config.yaml
n_layer: 14
d_model: 192
n_head: 6
n_kv_head: 6
head_dim: 32
d_mlp: 768
vocab_size: 1222
activation: "tanh_gelu"
norm: "layernorm"
norm_place: "pre"
norm_eps: 1e-05
positions: "learned+rope"
rope_base: 100000.0
rope_fraction: 0.5
qk_norm: false
attn_scale: 0.177
bias: "none"
tie_embeddings: false
parallel_block: true
init: "trunc"
init_std_qkv: 0.0356
init_std_o: 0.0442
init_std_up: 0.051
init_std_down: 0.051
optimizer: "soap_variant"
lr: 0.00781
weight_decay: 0.0
lr_head: 0.0133
grad_clip: 2.0
warmup_steps: 200
schedule: "wsd"
decay_fraction: 1.0
decay_shape: "linear"
final_lr_fraction: 0.1
batch_tokens: [16384, 32768, 49152]
seq_len: 256
doc_mask: true
train_tokens: 157000000
steps: 4877
dataset: "wikipedia_en"
Each number is 128 + 32 x the weight over the matrix's rms, rounded and kept within 0 to 255. Layers, rows and columns count from 0.

# layer 4 MLP up, 768x192, rms 0.051, rows 175-206, columns 144-191
[[117  97 119 119  83  79 123 174 159 147 108 134 152 157 131 109 178 125 115 167 182 111  72 160 167  86 106 126  88 177 143 160 125 138  95 145 132 136 112  67 135 124  82 123 116 136 117  74]
 [134 107 221  78 151 134 170  87 118 123 102 137 136 107 149 124 120  37 148 124 119 156 101 110 127 119  87 114 144 122 151  91 194 120 115 146 157  73 120  81 157  82 173 169  80  92  97 181]
 [121  92 131 158 122 140 182 147  70 132 118  93 134  96 134 111 113  86 119 135 154  89 154 107  86 125  80  60 108 139 131  83 161 168 153 111 120 179 107 125 154 146  92 133 130 122 129 110]
 [112 117 142 101 125  89 151  87 120 121  65 122 104  93 132 133 142 116 135 150  78 127  89 153  96 146 147 124 142 129  86 136 134 151  79 101  93 154  92 112 147 105 154  86 115 135 157 120]
 [ 88  96 115 132 156 115 156 169  86 177  89 143 122  75 107 154 113 157 108 112 181  90 125 115 136 160 200 131 136 153 128 159 156 142 127 139 129 140 145 118  94 111 138 124 154 137 149  82]
 [100 141 137 136 178 154  85 118  80 100 159  53  88 134 107 158 193 145 171 156 108 119 163  95 125 148 152 167 162 104 107 140 185 109 109 185 122 156 114 146 102  77 129 147 135 150 145 112]
 [ 98  59 142 184 162 132 108 108  71 109 181  41 117 172 112 121 127 119 146 157 102 109 145 100  69  97  66 109 154  85  97 157 127 141 120 156 152 120 108 165 215 143 121 108 142 147 109  61]
 [128 140  90 132 105 155 127 185 166 103 124  50  95 162 124  76 157 147 151 214 117 156 124 167 165  63 150 143  91 122  75 138 180 188 100 104 169 141 169 139 193 166 160 160 150 175 104 112]
 [178 174 124  94 122  64 110 155 100 153 103  86 110 197 125 150 126 128 141 132 130  94 164 104  80 106  93  91 158 145 102 102 160  98 175 131  95 112  99  81  85 132  91 145 110 153 154  90]
 [167 102  98 118 148 170 174 134  55 142 109 162 146 141 118  76 117 141 138 132 121 143 158 106 152  87 119 110 205 179  97 170 153 149 134 171 141 118 156 122 108 210  68 145 136 114 154  78]
 [121 183 134  72 112 108  78 104 176  83 117  68 178 165 141 192 137 147 140 144 188 178  72 151 126 101 106 151 146 112 134 161 141 113 116 142 121 133 184 211  79  94 151 216 144 123 134 158]
 [182 164  71  79 105 100 193 102  54 151  68 189 149 166 124 162 131  69 110 117 104 130 147 129 145 143 108 150 139  78 148  93 131  73 102 122 126  91 134 140 189 110 126 134 118 125 105 141]
 [130 146 127 144 106  74 149 159  68 133 144  54  86 164 153  59 110  97 143 137  76  99 164 176 119 124 103 115 114 168  99 132 150 117 181 204 146 126 133 159  45 128 146 160 129 124 108 125]
 [153 161 145  84  84 148 145  70 111 132  64 101 182 131 134 115 116  93 162 111 127 228 126  11 134  97  99 139 125 138  98 148  91  77 111 110 139 153 112  84 102 166  35 151 110 186 101 154]
 [ 75 122 187 160 125 128 209 144 110 110 130 136 108 103 114 107 149 166 158 129 107 177 137 117 100 155 159 155 124 101 119 152 208  72 119 134 172 144 123 128 132 127  69  87 128 167 130 147]
 [162 103 111 110 111 118 184 113  94 186  98 165 101 203 112 125 193 166 114  90 138 144 129 120 128 132 130  56 175 123 105 106 202 151  71 104 142 107 134 113 169 157  91 118 130 157  92 162]
 [110 124 100  75 144 128 158 118 123 132 120 130 181 149 164 141  86 127 124 126  66 155 121 133 100 130 190 137 116 148  72 166  93 134 163 166 120 145 116 116 136 116 161 123 152 129  93 114]
 [ 79 116 129  88  68 105 171  76 150 139  77 150  94  82 117 104 154 182  68 104 117  90 135 108  99 164 155 108 170 194 131 140  61 161 162 108 132  60 121 181 104 177 125 208 116 150 123  96]
 [115  87 144 106 152 188 157 132 148 136  91 113  82 129 112  44 128 118 175 128  48 168  88  46 128  94 152  98 167 114 149 132 168 124 144  80 133 179  83  89 128  69 148 134 158 168 139  68]
 [164  73 109 148  83 153 111 167  53 135 114 125 153 146 140 111  87 154 140 141 113 131 163 102 160  87 123 126 148  94 115 144 108 148 130 105 151 132 116  64 120 104  98  83  89 142  98 156]
 [106  81 130 141 161 108 160 120 112 175 164  61 151 157 124  71 113 146 153  77 164 143 211 143 130 125 144 114 163 136 126 112 127  94 169 141 114 145 120 115 120 134 106 126 118 123 102  59]
 [ 88 118 151  83 155 172 107 106  98 135 109 162 168 104 136 171 140 112  99  84 104 152 116 132 136 115 126 154  91 121 118 148 112 103 136 210 184 159 158  82 114 142  98 120 180  68 121 129]
 [115  99 180 144  98 184 132 154 126 150 108 120 144 123 162 125  99 144  85 137 160 156 124  98 136 145 153 142 134 168 106 117 156 145 125 146 137 129 123  79 115 114 112  88 108  92 105  70]
 [ 85 157 211 109 147 110 126 127 181 121 106 169 120 152 163 114 146 131 186 133 153 113 123 136 132 108 101 122  71 102 128 102 132  74 151 163 171 138  84 119  55  70  77 146 129 149 147 107]
 [127 169 159 152 118 135 148 109  50 102 145 122  62 174 117 113 157 133 160 125 136 172 106 170 149 120 183 137 145 134 154 102 163 136 111 124  89  29 114 157 135  90 111 136 148  88  97 128]
 [ 97 103 158 116 127 130 126 134 149 191 150  97 107 160 131  88 137  63 127 100  96  94 148  81 134 169  90 122 122 127 100 167 158 127 115 155  82 140 111 119 157  81 119  86 162 155 180 167]
 [136 168 110 147 103 121  69 119 105 135 121 111 133 110 122 171 122 150 152  94  85 161 126 119 152  60 167  79 192 114 116 139 200 175 126 154 133 127  87 119  98 170 138 135 142  86  92 143]
 [160 116  79 219 199 159 113 140 142 141 150 136 119 127  94  86  70 122 114 136 185 143 179 140  99 108 129 206 146 170 116 132 189 120 112 159 141 104  90 107 109 103 110 103 213  98 155  89]
 [ 81 132 161 194 145 143 110 191  80 115 135 122  75 105 178 123 105 124 116  96 125 122 132 126 144 118 134 118 160  97  79 107 123 142 164 136 156 153  90 127 111  66 140 116 114 106 181  84]
 [123 154 130  67 149 136 181 181 114 152 137 115 125 171 116 122 130 187 119  92 107 115 120  65 126 106 131 202 145 159 131  87  97 151  95 133 126 121 178  95 151 118 128  85 116 112 147 147]
 [147  88 159 162 140  78 163  88  94 179 199 164 150 123  93 171 119  83 168 100 107  92  97  89 167 142 120 116 104  97  67 111 116 130 158  68 155 114 132  97 100 152 172  78 145 105 134 158]
 [162 141 178 138 145 151  90 130 142 136 155 121 181 149 132 126 119 103 123 162 128 155 142 155 171  94  90 142 129 106 122 148  32 146 145  72 150 145 179 130 151  91 133 153 132  76 181 117]]
# layer 4 MLP down (transposed), 768x192, rms 0.051, rows 175-206, columns 144-191
[[100 129  99 133 137 129 134 150  89 174 153 112 115  95 153 140 102 120  77  41 106 137  93  98 179 134 133  91  88 162 132 152 144 145  73 121 129 133 161 145 100 158  90 125 107 129 167  47]
 [121 100 107 145 112 143 176 104 126 119 169 203 124 133 137 168 128 102 157 117 181 182 123 157 104 179 113  95 139 114  90 141 123  85 116 102 137 108  95 135 130 201 159  89 137  75 156 102]
 [116 184 134  95 117 111 147 159 103 113  88  94 128 113 103  80 142 111 117 104  74 122  92 123  94  89  98 196 135 115 117 122 115 111 108 101 119 154 149  85 113 162 142 140 164 127 175 143]
 [126 179 130 131 121 157 123 109 157 126 136  76 134 105 117 153  98 138 138 121 161 116 149 175 133  85 110  74 143  94 150 125 156 113 171 159 148 105 171 157 112 115  95 108 168 113 175 158]
 [100 167 168 172 116 169 132 145 114 144 116 161 182 101  84 114 151 177  88 119 191  69 163 120 155 158 169 174 200 160 124 129 204 105 168 144 126 119 167 166 117 153 143  59 186 149  99 153]
 [188 154 138 140 175 128  92  68  57 192 136 180 147 129 142 112 124  55 133 133  88 171 123 108 108 115 125  62  93  93 155 168 118 168 106 109 120 130 164 167 152 171  72 162 118  57 132 131]
 [130 147 194 170 115 155 184 152 189 156 127 119 140 110 119 154 163 102 131 125 124 115 104 116 125 125 106 112 162 112 188  72 140  73 175 120 111 172 106 167 134 117 170 158 132 129 152  86]
 [ 76 178 161 197 159 102 120 123 126  93 173 123 161 138 174 156 155 134 128 136 104 109  79 123 141 113 104 130 147 112 119  52 177  97 139 150  75 156 159 187  66 136 138 141 148 145 126 184]
 [167 141 132 129 112 166 111 104  86  63 155 164  97 114 112  97 170 102 128 187 147 113 114 155 123 132  93 126 144 111 119 108 100  94 188  88 140  57 162 144 140 159 131 189 136 127 129 106]
 [ 81 117 155 137 112 107 165 143 123 156  64 120  83 140  90 157 132 156  74  81 142 171  85   8 146 102 142 152 139 162 115 134 120 129 150 152 147 149 106 188 103 131 137 177 175 114  76  95]
 [124  91 214 131 161 161  85 143 143 127  90 131 115  81  85 116 128  79 151  29 173 168 126 126 106 150 204 149 130 150  58 166 187 172 112 164 110 100 146  97  92 129  52 113  79 137 113 118]
 [117 124  98 147 107 132 132 117  80 139 155 130 170 149  74 129  74 113 158 159 126  99  85 181 142 115 127  96 120 138  71 125  93 126 134 144 130 189 161 186  86 122 126 140  91 133  85 158]
 [146  93 169 150 149  60  71 146 136 116 152 113 120 141 131 145 138  77 174 112  93 103 133 136 161 133 147 145  71  92  73 170  81 100 120 139 164 106 137 167  69  89 145  66 105 133 125 118]
 [110 168  93 128 140  86 115 109 160 132 166 122  92  72 139 135 123 104 130  94  69 137 139  99 131 108 132 117  81 149 115 151 174 149 187  51 157 154 113 115  59  95 216 196 110 130 127 146]
 [142 104  65 119 127 145 114 146  80 104 112 119 168 139 175 171 192 122 101 148 112 107 182 140 150 116 133 166 122 191 128 139 143 161 130 136  84 150  99 122 153 120 134 118 121 172 147 125]
 [158 107 155 102 133 146 108 103 215  83  94 155 134 160 141 141 103 102  56 185 115 113 108 108  98 166 148  82 158  94 128 124 163 110  99 100 121 126  77 113 165 100 126 142  77 179 169 143]
 [130 135  96 131 121 186 121  95 142 148 116  70 164 121 123 150 199 128 126 204 103 176 167 136 155 155 149 165 179 135 158 115 104 108 120 143 128 174 143 173 136 120 146 110 122 114 120 123]
 [ 87  86 123 105 141  98 123 165  92  75 119  84 173 174 138 146  73 141  94 122 124 167 166  61 136 146 133 151 147 151 113 134 128 125 103 108 133 148 111 100 166 136 139 162 141 120 115 163]
 [137 183 169 117 134 177 106  90  41 208 175 141 125  84 154 141 107  80 146 151 111 125 159 158  82 139 151  98 152  85  68 181 121 183 137 110 169  94 184 103 182 135 152 122 114 162 155 104]
 [157 157 114 159  94 105 136 121 121  62 125 107 182 151  99 117 159 176 130 129 144 198 114 157 136 144 139 151  91 151 161 127 119 130  96 113 109 111  74 109 156  89 124 139 150  99 137 145]
 [133 137 123 176  63  84 152 162 140 155  99 156 111 177 125  98 144 173 106 129 142 128 124 145 171 227 101 177  75 147 135  55  89 101 220  85 102 127 141  99 147 136 102 115 144  87  94  83]
 [178 108 131 165 147 117 144 120 142 113 120 104 155  99  98 145 131 146  58 138 177 116 172 125 139 206 115 135 187 152 161  95 143 114  68 152 158  93 123 118 173 150 159  99  79 117 173  83]
 [120  36 131 129 137 112  92 146 101 149  88  78 111 117 143 123 127  66 135 155 141 151 101 164 104  56 112 133 116 177 126 153  90 154 119 139  94 130 126 120 103 157  90  65 149 119 120 137]
 [133 175 136 147 131 129 135 147 147 153  73 154 142 122 167 123 162 189 106 146  88  76  99 157 127 116  98 106 114 140 100  72 100 128 139 119  86  88  51  63 153  86 162 121 138  68 133  87]
 [ 98 178 121 131 122  98 114 118  54 120 132 171 114  81 109  92 152 215 131  99 162  96 112 171 170 137 166 125 116 130 155 123 119  85 129  90 124 140  52 180 119 106 145 125 164 144 117  86]
 [152 114 136 120  77 155 177  67 235 144 203 115 128 181  92 145 154 123 137 146 136 122 102 138  83 180 130 117  77 111 129 117 163 137 183 134 121 180 123 140 178 102 162 104 116  85 147 101]
 [164 129 168 149 169 161  78 122 181 113  90 111  93 214 108  97 119 141 156  82 140 181 178 105 146 137 116  86 157 143 148 110 151 150 129  88 143 126 123 149 134 145  91 146 130 123 144 101]
 [148 130 142 179 158 124 113 122 154  93 135  84 162 178  87 148 153 165 144 114 122 128 198 166 138 107 164 148  94 159 115 123 181 152 147 128 151 128  83 156 126 116 170 195 154 100  90 199]
 [136 138 175 176 128 138 166 127 130  77 185  97 139  86 102 188 119 158 142 128  95 105  90  91 124 124 149 199 115 182 148  98 135 137  82  88 135 155 123 170 165 118 158 135 127 143 125 145]
 [130 177  50 188 162  98 116 173 157 131 113 112 134 153  76 153  80 140 165  83 142 133 111 195 133 123 158 129  84 111  99 134 118 118 146 117 144 150 137 103 108 174 102 132 180 186 112 187]
 [149 133  53  78 110  41 117 159 100 117  88 120 123 168 134 142 177  49  94 185 147 133 235 118 125 125 101 100 141 113  97 124 159  98 112 159 112 102 115 111  97  74 184 131 108 158 107 195]
 [137 141 147 132 188  88 189 134 103 114 151 132  95 161 194 162 120 119 128  69 121 147 171 152 129  97  80 125 125 128  93 117 149 165 151 131 115  82  65 146 153 114 112 125 115 178 121 120]]